config = dict(
    n_layer=9,
    d_model=96,
    vocab_size=32000,
    norm_place='pre',
    norm_eps=1e-05,
    rope_fraction=1.0,
    attn_scale=0.177,
    tie_embeddings=True,
    init='normal',
    weight_decay=0.058,
    final_lr_fraction=0.1,
    batch_tokens=32768,
    doc_mask=False,
)
Each number is 500 + 25 x the weight over the matrix's rms, rounded and kept within 0 to 999. Layers, rows and columns count from 0. Numbers have three digits each.

# layer 3 MLP up, 256x96, rms 0.104, rows 37-109, columns 0-95
516484496480528508493463482465495501480495510491513534447487488517489503471546460507507469538490482480503483539522525481498511488469486490505491539478504515517511482488545495478527500502518487503477537473488536512485482525513558512473507499499522493513531473522431534554454510505500498518
485475489464522489520489508492520431495523470522509542463518510500521495539554472471466487485454486472511480525464528497493515499467532480487472490469503504516462523540496496427514504511496540497480481510434505508494498482524520499496513541500497487483480529499511533500473504508493449558
519527485493491452484519515512492466516517496504532529477491523510490465432513511484472518590499504504496465504444493478514548523504491500478507497571509476506516461467525476542474444479479469503543487504511480531475520535504513505488541503524523502527492473485492516509529493503497490502
540541481508499467462542507468483490490524520451478487447480534521558462438505521536494497502480471465485501543508508508527512519562491515476546483527530522518523510497525489504480496514560500510457488512563525515475542519488493449543528500518455470508475511485448508458497502478505498465
510508455498515488466476544521497473500509505494509505514507489515511482480497481519490463548499495508466493523460487502475489525503490522476515489514490490546511468528498510482493506507527488445446476443522519486506531521498540472533517472511504532471514501485504514515497506467432507524
500522497510473468515524487504523527492488541523513505508512523507506501535491490452484519499480518511467469485474491489477526504544487474512495503573484529506471521511493479520473491467489459490488465523489499532480482506468570534496488501483517498490476469474485486503523503517525470509
511547513533506475547534506469525456495501523453488543459472478459509521516487525483484541467491515484509497480486513552480491539508495545502492445522486479532473487538473481458509507519544511560544554520488524455503526511497429504483494505462468488502498462515515482524534544494544529468
551513482475516522465502521469489445473518523445521505508498516479494513503507486526478485473443487514523490495526481505479495503496489494522501533477524463504478480501496532456467519472482533527458510508526505541517472524470478513508530514471516495475477520491494519474496497543491472492
496459495508531522504517486464510547490529500487497502508497507498489495487483532451501504499530465515529498508511496494518466452475518514488514476489484528488505508479514536508535491491520512500480449475521477515492534480509503503507485488490491533476526462539514515515454501472506502483
502489522500518495507477513502507488522503565507494474532530449477526507476515508434520487500479496532497476530498524493495466457522535522494521532467507492532502465524493509486458517485496483507483479506524516528502489486510482494518463510477493516517463458473493510544526494441506478513
490487519463466511443530534556518465484537517510465489520482523549495522535494488541526515475502549522485536507483524516491487524488490456480547481504497517490479450531473526497484527486426481476529494475518492473488509475517437505523483493504473462518510548538478489464488520523561518504
509480489491540528469519478504487471560520503508524496504510515490518511532493543466467496523476486518509481538505514479487490490494553520486472485515503524536490511460521452420549494507513469476513519514493541460516535491486504476493516474489518494497511507555501527495513508516517509498
504522496486495504473499462504512515499469490487527509459504499457475493522502526469465532490517480500506493482555548525476515492507504528458522530474519488484548544495504529486490456487518529513483468504510502504524507526483513507487486534544520492483492504537527514487498540479518524483
482489492497471525559489476478509478488515484487467533546545475481513474477480495490496487471521505494468523459473475504512462513519512464478473519510512493484496547534511510490506495507467488523495509469487507486498497512553513498495509490493461480496486457515504492516555526487505498468
494549478492522465521511478491530495504532531508482532466542497486500499464516506471501502572522547466508534512509502482527463494494491543529520501516505484511484536487506472496534502450458493483472455507510551458505459529511485496536472506517460520498481524512555462525503481438499560521
520494516487535466491534469534502488476515507529531518557480521482465526474495526501510460509513515514492470538480507506482494508506501439497482492506475463490515492496526494518488515504507493528495507497499522475515554535440509510515508490497458486497491500483490493513534468488508504482
494488483512436498489507475514490511485522490515519478501474560487519471508558548536467538506496451518521456476519513511512510528485501534501464523525508518498491498516486456526500502472498488452490550510481487494494520505440463519509566534509481526454492466465473453505490550451475497499
460507518513469444513546458496526510463517508507492447551507477519511522485473512467483476544537462527474515522521481494495483451480520483525489472536534465503494499519496524477475541506456492482468502485487513540472503478511498471476495491563496484489517520535512526471497496501533491570
526548498517516455515532483490522507473482468496531523545470470515521453513490539479517497538519510516461462504502513477458515479484474477505569524476491515549531510519482481507550486537459524467476527556455501520484479518418509478515475493465506492503515495491478502517433464477513519479
483492469511508504475484501536502510466499522470484514481504484497494481502467482499472466509484494506515475550507523494479472489519467504462512519490490501492543497489525501487507490560491497537527504468512531503471518536518464468500508514517489524487464504506501518511512548495489506525
533483429515464499503443494488514526504527518510470513464503497493507503524491491475502448519441521477492544530524471468489513533504493487475516514503481505544514511494486519516513485443486509485535518519472510496504538494463502482468470536506494508511484512517521535479477488473535541515
536515516480453490521484497494495507478503477447515523491495535506455462531560508490488501506534521525504526515485488499517485503477500524475522555516529531476520448493458514498534512504498490518490490498486522507560480504486491554494504482522528503485531518499445516480534524496533483437
478480482503509472465539521501465510511488450479526488547509462515489494523506505492475485536482496528473487543486504523511514504525471518485502494518482484493490504513532471499443507483533506510513452500538501526535483528458477491512502450532510496484421499501498513516452501527457516475
521478512523469471530504467495509435509484490524500520527494488516483500521490485486476526467432506520517501554514507506508505512498461531490495499532496486467520458469503553519528519507534482452520504495520509532485516500455504477546549524464495468499521519536487516494551530499517494460
464511480499485495493459500521537475508501525516469471458491503509478508511479483485531416539491487497542477516477519484525498504497526478484520481475487522481500497510470525509451504472561514498465486473513517484532490480515462503526510487493519474496485499524480534500526495499563527482
539467516524469519519447480470484496512578518483522526499547485533450488505460470480461481482494514478482505489493551493496508531504453520477496487518491498484484502494484534544496528510480533533571515457500540512542433525512523496446478500476497535463468443506522502532508547498539486481
494508488464499469501504515485519528501473529508476494469500475508497508496524515482482509478482528503460547505498483485509476502527506500429505496488548489527505512527528483535487463483504490486497491501472494476455464484492455440503470500513505533545506462503474513531548525506520516515
490474436515515509534479494495510531497520489503488502516453496546513472508479509495438511517541514445477535504515481485474504480534516497512501499499468473523493514533486481482503537477521512517493454504482499472516515454528468507500513503506493475472490491515479476478508547532486502514
483562499525500483498500492489490503475509497448483511528482542484470503475474472576502536520522474493469482464512534519516489539564528491485503468537482504499506476523519472545493510505488453493523507500483536480496491521492507513498506514555485482520513516538482484480470510460486530479
519508513496502483510475500499508488482524493459520544508495524505490509528490499522476501532503504514421527531483483536499496480561525499474528455484480484522514503522497507488480518540482520481508521490487537519538505517480515492509478545542474517510512553515475438501572503489432494483
490514530481492504526512534496530480536552539538511485491493478499491470514536441486470525474518535505443515507495480463508456492445517500487519494517457494497493506520498525494539511482489508546503509476464542517489523452519508508522533494506486489531482502504478492486487503490514514520
508498491519514473495498484489511471526526516456480497449552499488523530465454479476486491525488511533475486466546477504509461483518481502509488511484513499471512507524488494525507468498472494502498493495550502570480524529478546477483482470514510474549505525538520494484481529528550504494
540483508539511522467472503495523488451482501508500529530493498481481510490501521531482490527517484538484455549478483507501499463521505478484469519504483489541516512512490496486517532487497510540502451483447470523493493508497490494526536494480489504467484496495536505488527526513504501479
496500471512493516482548502455465457488505513489488516502524491509492483547499477508455515524506493510512503491512519529525516515486491527517471495477517497517511485517476467487563502466469469474534524450536513519554529502510432497489494474495536466485487524537488513522481526491519500539
540508501516504492537531513470519491523509507531520525518550496485481495517467503516489488475486502484475481483462533514490503493499503496477516517513490544508475530496493525508460497505495508547521518475491545519472488517501523443519498486498511481480513487468486486509540504535485493542
492503526503508497469462504511500536517560462478485499463524468520523538533516498513439472444498522539456479525484461459470485494549518515494514499548498462535540467541496508551459482521561516536477500490517525525518491439481509427471476512485527528480561462483525502484479519503499500482
512481438516515525510501526490524510485511525504526517479489501476495491505514522531484503509513528539505472522520484515503494463475515453545530505483512500497483507515480512505524482491505538494481487515530510509511501527484578524491479481470528497497503480488489495476557520515521501505
509554461430503489476461493490538545513508454471506481517489522520485482495471520502528459500514515501487466479472570532534517537457524467517510473512531518492486504532498508473483507518456469475534484521490474521533494543486461481510518482494495523496556467496494533494483531552488529508
531517527490470490530434524528537490462467478496414529471515469531476529503537519570494527512504481464537467475504521537522464504512522554528461531497501487486520528550527500498453535494506553546489491500458527525487500541486515543450518505531511502508495523508508509531500481464484491515
537500505547459468467500537504495492482481530498516505503528519466506502481506545454482483492469473488447524482495513472562496470456501478477521512507498521481524517509513441492478506507498501503505472533502495492506473496556504515497542494508474478482482529512517476531511548469535509489
477509485492493483491512478482516499516471499478499536529522493520470501506521469492514512514496489510521499502513527531498495437503457475469489470465509549525520506499479523495510532461511485460510519493497526512485500489460505494497485505499533521566488479494504528551560510441461495502
514523500499530441473564517456478532499527571474497541484523477488521492502484459489455573540474475460507460489492494547504479478482541496466532514557497441496546467507469505535530515494487483470526549488477461532540480521528466501442535550453475467481529467494551442521487463476575506489
536509545510490480501509484515509529478503510443502487519512473483505433510509521473512488514480481479489491491498497498480539551509487497524474516482482486492518511534512502457548460538490533505476492486519476526480524526501511488498494451480503479540517503499477478507463527514480510500
491506466515487519512541503438508485464511498498478503509524498494494525496486525517485512488480468520490461492459559526506511500487478481489486487531481466500464473550507489516483483486520514521463514538496504560481479522501485515461519476519546513501480514454501488502500467461485504530
486489495431505511472449539479495486484492523455540521498440534488505555475500527461503517495481447474466460470440502504498509528460552476457470457472481495487522436512456502502450518520488471504524512491500490496521502482516457514498505482448497487489518477516478462457551543528501492496
508511487500511522465544471489527460449531512474524515459467500442513451524524487496512509504481487518439500498470461528490525519433491514469513482488496522517483526504507523494477480484501534461506501484481530534509509497478548459562530554509516507490508489471480498545490531469492461490
570498460499496465536485522490527515511485519516464522505532492495523497550474498492512508513502476496472471473449485509484473456467529495473510488541475473533516521434522525479535515516484538496505530501501517482524544533494474532512486474515528490492542499497495464489481552495473484503
535497491490435487509468492472485494523533445515480544460527480554485493488531471442474500456499526563486519478472531465549480552480485488462537523492497502511495495447443498559516496464454530487567477544474510537510503456481529567479515521537476510482500470552506503551500547517496518512
538500465460470483485530520524501529490500515514514502535508465540480544499483451503471552502532435530524497479508523506442494510516507504489493513510481535480510489536511494506525469490492524523486492502465484486501484461491503504520523502480558456463505533494466477496465499495472513532
504504480467502530509499505472480453468494560499501512506491478471496487464474475475508506530495465508535515491468531506503460519539468487435488500492464543478508517495514528517507535506493495511531509467494493528480477524524479502503519528502529514510506500535491490498547471498507489525
512491537520516477525511539461534533520525469477464540512487493541517480487466487506462501481491498526526490503466504489554479519503486493492446482533501516514529474474510538543476485472503530455499520469508532558510476488474480513489484512499496501478522488549501471507554491510487531533
500543501539483534525519502516504501516507510460458490470521511476454472523502526497490505545529522504501524534449549484488515523461538500529480523545434478525422523487521509536492540462493500453530502491495525474519557527506522521508461492488502528487483504510500524492520482477487506522
468530523511512519520462512480481495453518504495452517483458467514497507460471536467508515487492442502492503523522538522486498481520520509487511493523495550486454530474494515510480498572504521534505487511525495459494515501511492489481535518458477500491465527526491506540475510527530486501
519505511474477491520508505491503518538537497520479477521491495480519557484497511528487522517534487504482504511478506534509475459488528492493466538522505478519461504492504511524519515521507513480461484481479481475508473479501491477465531530480549507448516474483514527516514502456522477507
513482482547488521487471475466487474546509465452510503478478534518520492508489494520451486533487538505515521506453496534534508494474484487490560490477492477512502487527492487493509518490481527500493500472508531498479484473529526518497502487531504500496505500510468507485515524504487494511
513511524492484527441492484496533493493531511516472550460489492484473469474509493570497471512508521537497511460525491518496471446516505488545563502445509475498506538471480530543518509474519525514482508469474469505501525532534479524507479475475515537494534496523483501517506484475504492488
497469500470465509467523501486484515492524481493516487499515532520535496523509498525527502555493521521484437515500510491497516496469486495492503524460512483454509506511479499537468501519521499548479469472496507495487522513536545479504492529503484477479494517458490498517531509498505514532
477480496471486530503476508489541473524501519484456483482494513491527499512489521516533503553496486500477476512465514478458482490509535528503503496546466526519474522498513490500504493498514511483469466523508506534496519510521534505549508516501498522488499495500538536524485486440508505510
525522493478467519567554454517530499541537494500437524525496475521488499521494464459481481493430478510490535507458542486460484473500498520520470492519479499455501518497538522513502535486528541445510503478506533486529508509487486489522495522519520531507482458498473494476512493463480499455
450500511483515523514501493521494566489507489491478458522452498513534483547443517514521454541472479493486520538492488467560578500502501499474569467523497521518494507510497516493481506522503508494498519482489471498480461483451495468491508508479535504558497454476430514561450489512508498536
521501506505524474521495495484511442498503518437527509461524505465486491540475473493506492526478475487507500507520485500533517453535505529490494519500464490506464447499507480529504525517497540508479486496532523497503517508464488494504466474530470499508494536504500451510489503553504526486
546465485467483520453504513450483478495509509495490521516510496518485556537521478482526502517496489494507497479466511495461505509467510490487481469479496538497514476492485549506479539502522469540514510522509523483453492503475521524475498510497506502495498515490522491465484503515523468501
486530501493506497472487493492499506469490497491503504499511522506503495524493479508545475496519511487477505518520548468452539511484503490524524494522490502493488532503502490536493498514497547503521455527496499469507504460504533469502523533498487490489498481501469463471508491516476469520
513493498430538511527525497487491510514524502539507495551543516488440521515526544506503508492484481494527503468473522477491533486444487489505508526529512523532462465523479463521523542486467544480521476463513484482515492523482497492485519481478548497505522534480466528505481507507527476523
510456529504502497525504537536511519521489448484516527494519476489472521492554508519468467517494528530517490571516492492497516471522529484479507521493531470471532483490474486489497526502506548490490482525496510520459535540546470509493522455486465506508508482562494504489455501487498527508
550494521547487467554547483493517432520541508505466490543538495506508490463499508494457497489496492521509542496428499456495522476502549520449502514479487520543482534467548520545451507494532509531453485548528527433423496492553519496503514501502471487522522484485534474456533521531446526527
521512541502453465474492479502530497482540540435507515585530491506520463474474455543515475535482482510521509480482534497499492487496504484474516530537521548467535517466486527495485466486485498487489544497476521479500527479485494496497461537505519502518480473502482519522537487498540519528
527513506538534546464494495533493508508528495494505499468504471485502522526502515537476515456487523526527489526518492517479495461503497476488480468494478485514493544476512501464511471533462517483501491495464461503454523496513468538494572504514490535481548537535470498487500545483518471483
539455526495515492513476466514512508504516506517522471510516490502427491542499459479493509523526503509534473472478510498522532502480506498477526506448484481539500487471477482550495497534484497515469473523510492516494517490475469521510486496555496551487504477493484495482508519512498492525
498502484504505544536495515490507490532521496505523507468486560545448503533471486464529478509476523526504518473485475477473523498513485473515503468493499499531520449464522500492494491470510492497503524515514518522495535507513500510468501470503523502518534505532505484528505492481450503478
492520522492510494487460559520485499519525493490503482525495509509499526534481465433482518441441473524490470497475494499497479515463497484500507489523490454483542433493485510499501506512508519502509508466484510526484495515515533503491508500530570510467483509528493503504526526492535521469
525513490505554498498480513479513514481464516508516520469532466475468477517522493523502508489544522496498520510484530493498537525510504490506475528513471566505479510517440481531551488525507486539493493526560474471502512484526478514470516501480503496458524510538510482502519527497515554493
537463491474486512528517492495456496506528501558522480500477525525476488513484497476494514493479536486489502492448511516478501513498502455485534478533489493490494464477460491534480492467514489504502475504514513487465520496517475519496497485479492523497506491522470492495553496517524490453
# layer 3 MLP down (transposed), 256x96, rms 0.0999, rows 37-108, columns 0-95
479490482495505517523489482514509505491481505524486508482490440463490477523444476514508478546484476501467532525558537457477488508503471535514474503484504499511510497501506527496505508537523515528483505488509515471485501474468499509485514516481498458508508489511518528520503503495520477538
480499521500494496500529481500518495525494498470486475522521495498503481454478488511514487494505499497527503517520519488488488520499481480462539481516477489491493515479496480526533484502496478486463510502486494435496479486524477485489484509503472461518470496480516491505540457504495529533
506500475511505530492442521535515508514503529476517532512520484500499476464509472530522508554486500516490475478470461464492508444498494516532491488501502536516499450495492510545523505497479489475511515547448466514547511515482549516507458482530507479511477497484521541517474469447503554555
487511508522502493458468525470497497484485544498507487480506513487522533501521496480533459474473487560560486448485465526518475464506497491491512467453485462472498445531497474473422532538494472492528509453463516510587518508524511533491549496464510453488444503513509543450520521507450472454
470505512525518449464514482500492493476516475530492563471510493478471517481530498509530482474499502552492492469470550524507528473517473460490501470538479491513503475523467558515469514511498485508518511486468500511503450498499507458495515503506472531487535514499514521482533497468507483470
470501481465517457543515507494524486490509519507507501517534478496500501470503498503528521492510522519474516509506519511518501498471540543525525490481541492488515464481500505516529502494485508512514481486509506450512487486527481487517488528478493509525486512496534511543494471469473556535
511500538500495489516518506494515503473456529477484538562523515497491488483500509479533536488455473527499534481465500503495462514530507468498482468469525502480438522532483483497511522490455528505532478501462484552514489487496519509509487495509528445454521468483475533536469562504537493457
475515501530508495463466495525492528494491488551476467500489445505447532490518524476436473438480474542513507506472451497539480475526487451493519478535487470534500551472490505518472512496506547469493504461506508567485452537507501542547485497472468525480473514494469513459482544526505501480
472504483473491502492495507564506537483504475477496497531515476473475503527498509512534519524450497504471522482497514504487490525486472482499509486479497493504481476534471492488531483468513464489521470491474502464507519523511503504479501538474517504471490481460467540480519474502489507515
467526537488444482490499506510518545504524496461480510515497540539489525539474497493489527509492527508475503522529533555521483518481510539486507489519515483533543484502502515492508477481506543475502499507485480506453503446489544480490518526528525487519494500518487526497481508459486493514
452483502492514496540508484510476490498503534499493526502530523540482519526517564532467507522507506477482482444501514520546503513471494450496489534481527506501442513449516511515508489468506529492463462533512506536484489502497534485599557500530522427441448443485540491496487513554498532443
491486497489523485479534484533513496507498504502490506510539481495508505464494507521510511510485473494516494513495522498515515513526471495488495466509514476512502483508502476485550460496521469520460482490497492453467471504536509456495479495516466463531467505494519515491509473501479570539
529508510493506501486488496476505487487489478476511484474500515471486559507528517508509502482451512493501473514494465422441475525464536519494445541453523505477505468460521546501463491474485510465498498538541479509490493474506445505535521478532490501466490505498490477486483496514488484493
521487544518508508481535477489481483451486475526505506497499524491514484483506545461485481530507540481528471496545508486523505500510487531510476530485511513490514481502522477507477495475505493490535494537443501525500506518495484516458448462521491514485513527478490491496475556549493499498
491493434523525512495466509485460485497476504501496470491476497524504527562483501552537495477514508510534509479470447509466497502507512475500491476481506518493527465506532488453454500512524539488497536478474530521507546497498492471527509516490509489517549512512500483476511549509500519441
535541480513490469511482448485490483521499485521507504525501498484479523489501505458464514501561466468467506500520537554498444467550518520504504497522541455495479495513519520504520522519441524483540492480518487536506502483469517490485500492513541531532513529503493511544435508466523468476
447487509491481477505516473500524510499486499499499498521485492473494476479495495519481488489519499510479532508511514482500511538499513490474529495529478476520513475502460488502497502494532483484486513512464523436492476484514513487506495516507488483525487485496523511484515463473467564545
530478503510495465534492502492516501518452482523490483533508543512511483501466486498472530482528492465517488517524477542479528526468504483565474522484512503460496532509502531502500482469529453464540525537487501538537533472468485472486483511509494557490500532497484463481512468506480494467
514511526521440543498508480525441446528457531533482495511502482511478522541490513472490489504460510455520509480436507512453499550483502457554488486457504510508481518492515541491513509526502514466479510510538513497498519517477458500528503478541527538489508507489480497434499478473537513478
496503474552517518494455510538441539507502454517523464486472508515509503542472500497506510473496517515484427536511507528485486512468511507509520499450449504421506499502474519527513485525528488470554516530501495522523498500495525482483488486549516538484514503509495514529469457500497488456
505474441544501458492487466500494484486472489505499535481514495483521531550586459509535474543475519497517531480529512488535528524490476530524528513531486512506504483519543520495468489466506516482558489521483489502456507480484436435482464472502502546496503491486495477508484472505527522473
468472498473517535478483482483493492518518522536496458493481491514465548516440465502524500494500528503473491521479508513489528510486513506547490453496456536504512519522498536525516512501477510464522511514551535492508498486515491464484492483505510492522497469502564497508507478473492538518
480520515488491470500522496505558479492503493541465460507550517521536501468488499482539493508537507523508502498498507494494488529511501471474519503491478482483522513518479471501503467539476506506489482480520518442471509500524464501491498530501471491526463481497516472487504473518483514513
490549513551525525479492512522471485481459487492512528515533479490516462473500455491501497457537465481508513492502477549511493493526508483524486478514513471476517474503487469499532528559534487490503477454488497464566472510520491504494487477501514446466508552457493457535512529525506487507
441442487518477563490494469547481512464511504537525525451466567493498472475482507470540539508537511534547491498497504512503475503515489503536487505489474480460508557472505485451547521457512521492554484469451498507497515478479480532545466476562530506505513508457525516498515508538498447500
561471517520489520490521498473499468524501514534535529483511452506491511506512478463517515518515509462506502489468476512463505507527462559524504500511482516479509514463472561497481514497517518468481504517473522500535520467513491488485453485535539501475479517508514482483461519494519491472
516515547556502499508478506508513497494491498539503524539493546513482546518482499434531507505488507475486478512461494498457488505496481482528505520474485515491508478501524497493509492450497501472529485505480531568525503498469527532479495503527517536491501438469518504537505495507493513504
478482490500510500470469486538526543495530494492507443530522466480522472522494490512574486503491508521502471479488501450479501568504508490487495514480478520481508509543543512499450520483469446504498489522516477508482512505555538468501472505550526524490512504496510532463516468498431524487
473459534540494542524517481526511521533506521525486520517511487480523501428514504498486547503492508495506521475515496484525495482558506466482468489492523528490465488506524476486503490526476509474474481492499479534474499489526505521510520467517489447529544488455486497496507491514481473521
492466510535553533481467506495487537510449513508537496557525510522507481474498515524508497475487487499573476486528468499468499540539471492521466522455551529469521495483504523476498538532489482486462491497500446518477501486487516529476543466441501452477540477524527478491498527519510524495
507505453473523489478501507488503536475460555496480495506447445563536524444513518494531516498517510509482445501437507495552465487497513482525516499494517538491483520480461453502463490482439485515533504468536452459509499515568536527509505473484532482515520471509570463499489542526514470482
478513536479493481500501491515507498498460520508488500509511464492496463468517524510476495518548476494489509508502485509507510509500461516506510511544487486508466506472499496491549484524500472514499504513509471466493502488524482491461492521496467494533489519467494516528514447512509520540
485531518504525487493528534501542468522483476524518509516472512508519509469468514495489529577460540503459525522531521526511508505506508491518502493488534485471492525496505550492486494504555512518500483486495478482478496483497471501526525483502472495503542533482515479483554470520528485530
486480545490505499519522475490529483494513502504530535488544525486536510463449513488460523535491532499488497518498507495519501502535547538453521511494520470508518543523487496518498483491486504458526508528468491505496489445498516466465501501519475504518507483483501502476483451495497527518
499455510543494527505480510542498495478463464515521471508510483427498488527485513469499471507506531528489482484501456448492472493570496517516460483480530494496488500530500515504516479498438483507506489502531490486516521488504490476475468475454465552527499489465518494505524497494453498494
507490564515474553487471539524449495501503511543534494519513510521522527473508513497517510491489534487495491497470458530505511484506508472506504488540518476488496511495484516542447502556515501487519514529492523528511506458459493502503475475532497518530544543496529522490498506559487496501
486501512502529473487538479496516505503469498495457512526483498480513485464480492513520519524479495477517527516518499502505510539507506486482533482491512479496468483500503505529534528494514494485476511484497507491500489497543488474503480514481476478523464514496533496495537498482500504511
515436496501480510506488459489506480508511455448471539490531452496573488538476454529458486455474501523533536519525513494552528465554486491479500517507496500472504531500497518512457488520474543504503526521532481459524515461484475504530526483478520548477532509511486492512503515471473495453
456514509479515471505537491506527504509461518503473485516499476479505469447493502499514493516523495501481502526529501499519509505505498479475520520496502495529499499485488493496531517527479455496469510496522505446504497545540474493516494536488464466530457492492517484502519478496484539532
529522531515478518475476491497509510465487533528510503448522557479504532490506473492561524491475538493498516513450489487482464521495529488535484511509540483510499501479547503504539508458488494479519458496476491544510524455506488456455474508543498520483462508527516510470481490476491521523
506484547525490456481534491483504501469516459489505487470480497468519508504507524534502538495479487491468482501505482459460510497482510486496471504516513465525486494506513510483471503505505462485541510496455503504473533533546481525489470475509521503482498515502511451455533469558493479482
548467538534507462474496471425478453491475537533500531521545499482556539483517505447465547581498457454527509508525458506498495477513492517511508495550504417534517447484504529527501498508497525460511527493476468532533465490521561523473474476509494493475502540512531487551499512467510514471
528475531521469511492485444501452495525534543489501487446527527489508511495504501450545510492465473492470512470487471489466478517533508525550486527452514484528535487533517507480501482507506545476501480514475458489503490507504506477497501491530522522485482521471522507501508473477456510483
471492471487478483511510456505512502471514495500508514499481488445489483458500494497539485523510512476486528467500496490511512522501484484478521475522513508502489508487510475492503480478479485485490485500494499427480484468505507481484502484483482498528464490482536500500506475513478530525
484469519545490495550518507532504488530471534499484513472504494468453516506467475496508468526493487473500484528499489515469519472526498487559494500524481554466502531521492528517503467468496531451517527548458529526504505474437479493499482530473466492493468532509498517471512489490483488522
482504545494512520516528484531526504500494533530499497518512499471497473475490519503530505512528497509496543498523515499521508521516507513498522515480480496502493510473495487490520520510490486509479515514525510454485492512528475500508493533515469472543466498489520505533513487501485541547
522482504514482451475478514538484553475477498462498491526492529503494443506507512481479508488498493491511530479536517514496489453528531482517482478502519488497539467510468509494482458489508502472554490500481524520536474487475520466505491502491490525452523551477524493457513511471492499507
474533445539477569505481530467428452489481499549521509474504526531499540546493445495488494476529477520497511516487488548555496457439477486497519544541495546513515469519512472518510508483497529564447493536532500508508467505489472505521470465499532541504555519552451506562464486437521485552
474519501545496536504471480519479483462543490443477520506475567504499514476497554492471500539493519491483535509454461505492477499508490516518475467509499486533487489460500516495503547513454517455559479481449499523489477453534519500498489473508464518538485491480570564452494488481467534501
501499532529490515488495485503457512472521476543513500483549522446495528451516505479507503530498514500478486489449495515459485527527474526535478500512522449503524504521519518506499472486522465486524477469488447515530487472485510496490470495478461521488518428459542496472507461519479487509
507453554512509476488484488505494449466532494490504513477515513533507545458558418478472497527514475466495482473489464502458516508498495511518480483500503523447504507509515542479508507527492515480494471474506505522501497492529521476489550456535458495494534483478479526495440474509504501417
470479477505477491519514520438474505486502456464527533485509549488496500515531495446476498483558438493524517480523528547500506497485488551503550517558496451545498505457525482499457517489482517547484494485531483545494480487497481515482500512480491503496506456558520508561515468493484530491
535504516516509477457447509498511538468541526518545512528544530475502540541509466505514492469518519522499495471512459500503504536538508509536460536512530551497500516502494503497525507509532476481538554507450524540535511515532516486500481464500510521504523538469482495514510430518467527499
510468526545476518472496506511461494459492486492493531452492523474493487535498499468517516478501521487487504505523460485441481540495488530522492499494518511446457484470527514491538482515496526499516485500489529530497514501508453485480447479502498530491520489442459495458466515541485462508
473522518475488466495518430543471485452480519558464486546509524459512526488508492453558461484512491437478463490496495453510526472502490477526448513511469551493512469487507503508482501519478468509519498471486491519542504449505479504511495478484527499490491493513527489500486478523444495477
465518510481505499509522476502532491531494516504474468494504472478522474456492527508499498492517494518504516500533504497516502513498496507488534489497480503474492512496511477506515487489501500492486494503515528480478514501538478481487495524498448499552469509479510529476534470505502524523
509496485477523468500535467487505538485495503510500524513501513485495529533477480524517513478508528524499519484485495495479522496471511495520512498491515507479479499532465565484505518533477498480530555487479510487515488459465528492482476515479461510474476501520527487469523462507487490501
509478538503524523474536477496472487492477467498509549540512493510504498531496516515485553452498532465506552507493509541499488503465523504451517483481504504504493485503479501514504529512521536521514500515504489478514498501521512474520505471508538491493540504494489501488497513494505490525
547525498513502515593520506485549534485536523510495580485516512511518523499480476533529489505474504469484512514493500514504498492458557456504455516501527496478505518485493486478512494467531502494536515484567535517531534527499451453513537481502497478486475513487493485443497528495497469495
496507485461494443507561484456503504494472507511494468484514478469524494540496511497485454489509473485492473504538500460531539486478523546462539502505506459472562503482560525497432503487528483473466487514478477501494506512508501541507498484554454568525525544504459455465474515482503494482
514509506510526481513479492513532536519513467539516480545485482519507514472533514475454528461557482467517523509445454526497467551481465496561486489503496504492496497489468477513535521474481489499517497462483467507502473529524517499535478497504486529500519491497482465534515471534532531498
522470514504502510469481500484462492481499458525511495483501504484525519472513496486533530491472484498498485496444488516505471509491461489528473524500517495507480463466484466492542479515509517488466496518484462493518491488445464509499447493531460507507475498433500506502510479467487491507
482495537539500483487511496481482515490490456488497470478491531456511507499516490490527492492470489528476502520466467483453486519490489504502462510496519486490529488488517489496526462504536489454528514514476469501479473478516482499473505470513482548493526500509538492483528480484492522483
536515508543471519446495518509487485482529541463535524503486486539472477490517515575476472510520510507504535515507501507457496458518476475520536483513455473498492465505501546510511520571531455500491506464503532511525521520475499503513488501500514436489475529505460485491533537572492450511
460494523476505473502497485502497476495466499533494479516523488478527481493494521544481504493527528500489482492511499477509472543504476498478516484481479483497459489472509511507503513458504508512501507529504509448480521520520498512497523509516454439487477507519515509527513494505505514514
504507476540496553542506523485525475539523498499507469495523474493492502486477506530495510495478527451508515517514453534483485492473504527522493481541537539539487524473462515501511565458488491512478505419514483518538484548517519457520485497448519463492418506536491512479481482486457493517
455489473494465500518478517508571496494550514486513478507468496504527439470462500545554486519499504457504519486496499480520507551497512500468513524510533529460505472483515506507513500500508490478478481513467478454506497467526521485456448498521497530516457484511505495521469499467523515493
498495512498478478518490500497513483516462501507508507544520515509492473499485475493548496565531510508468505500546491534487506540520511503493535520499508496534522476535531510525507490489528497492513552514526515450514488476518554510490456477529539456524486461491505493510493497507468507510
488491496533533505514511485483488466482490496514508525476515510481537504485487495481493519466492512467515498474501462487476482506533501541538468475485537504505497485487514498465520518452473479465531506516468484498511555518489505470456486463471549486458469520491500494463498480524460507478
520505502508525504504459476484489490523480528522502498515520505502476478460499474501477508489496490466477452509464475472518475503519487518537510484531500519467510486482517505542516481527519510497542503495457508487521500487510508499501466550495494533507498539462498499503527499499475515481
506514516538516531487465515484517497514480591536446514498490502559522494534523478523487488503570503511535473497509504509575525424500487478504480493518553490503543555465476517479472517498496506454552508511543551497527506499499474494517516516480513501505509466492486515458514498497494510487
559511502534502522515499493502495450511510500500509471477488495501536474506493507509498480540466480490559486508510451512486464503515532470539506503483484479484475530495481531519468513503505473494519497478477523522522498492491467448489496505537470474462491490466512522422469472482484490478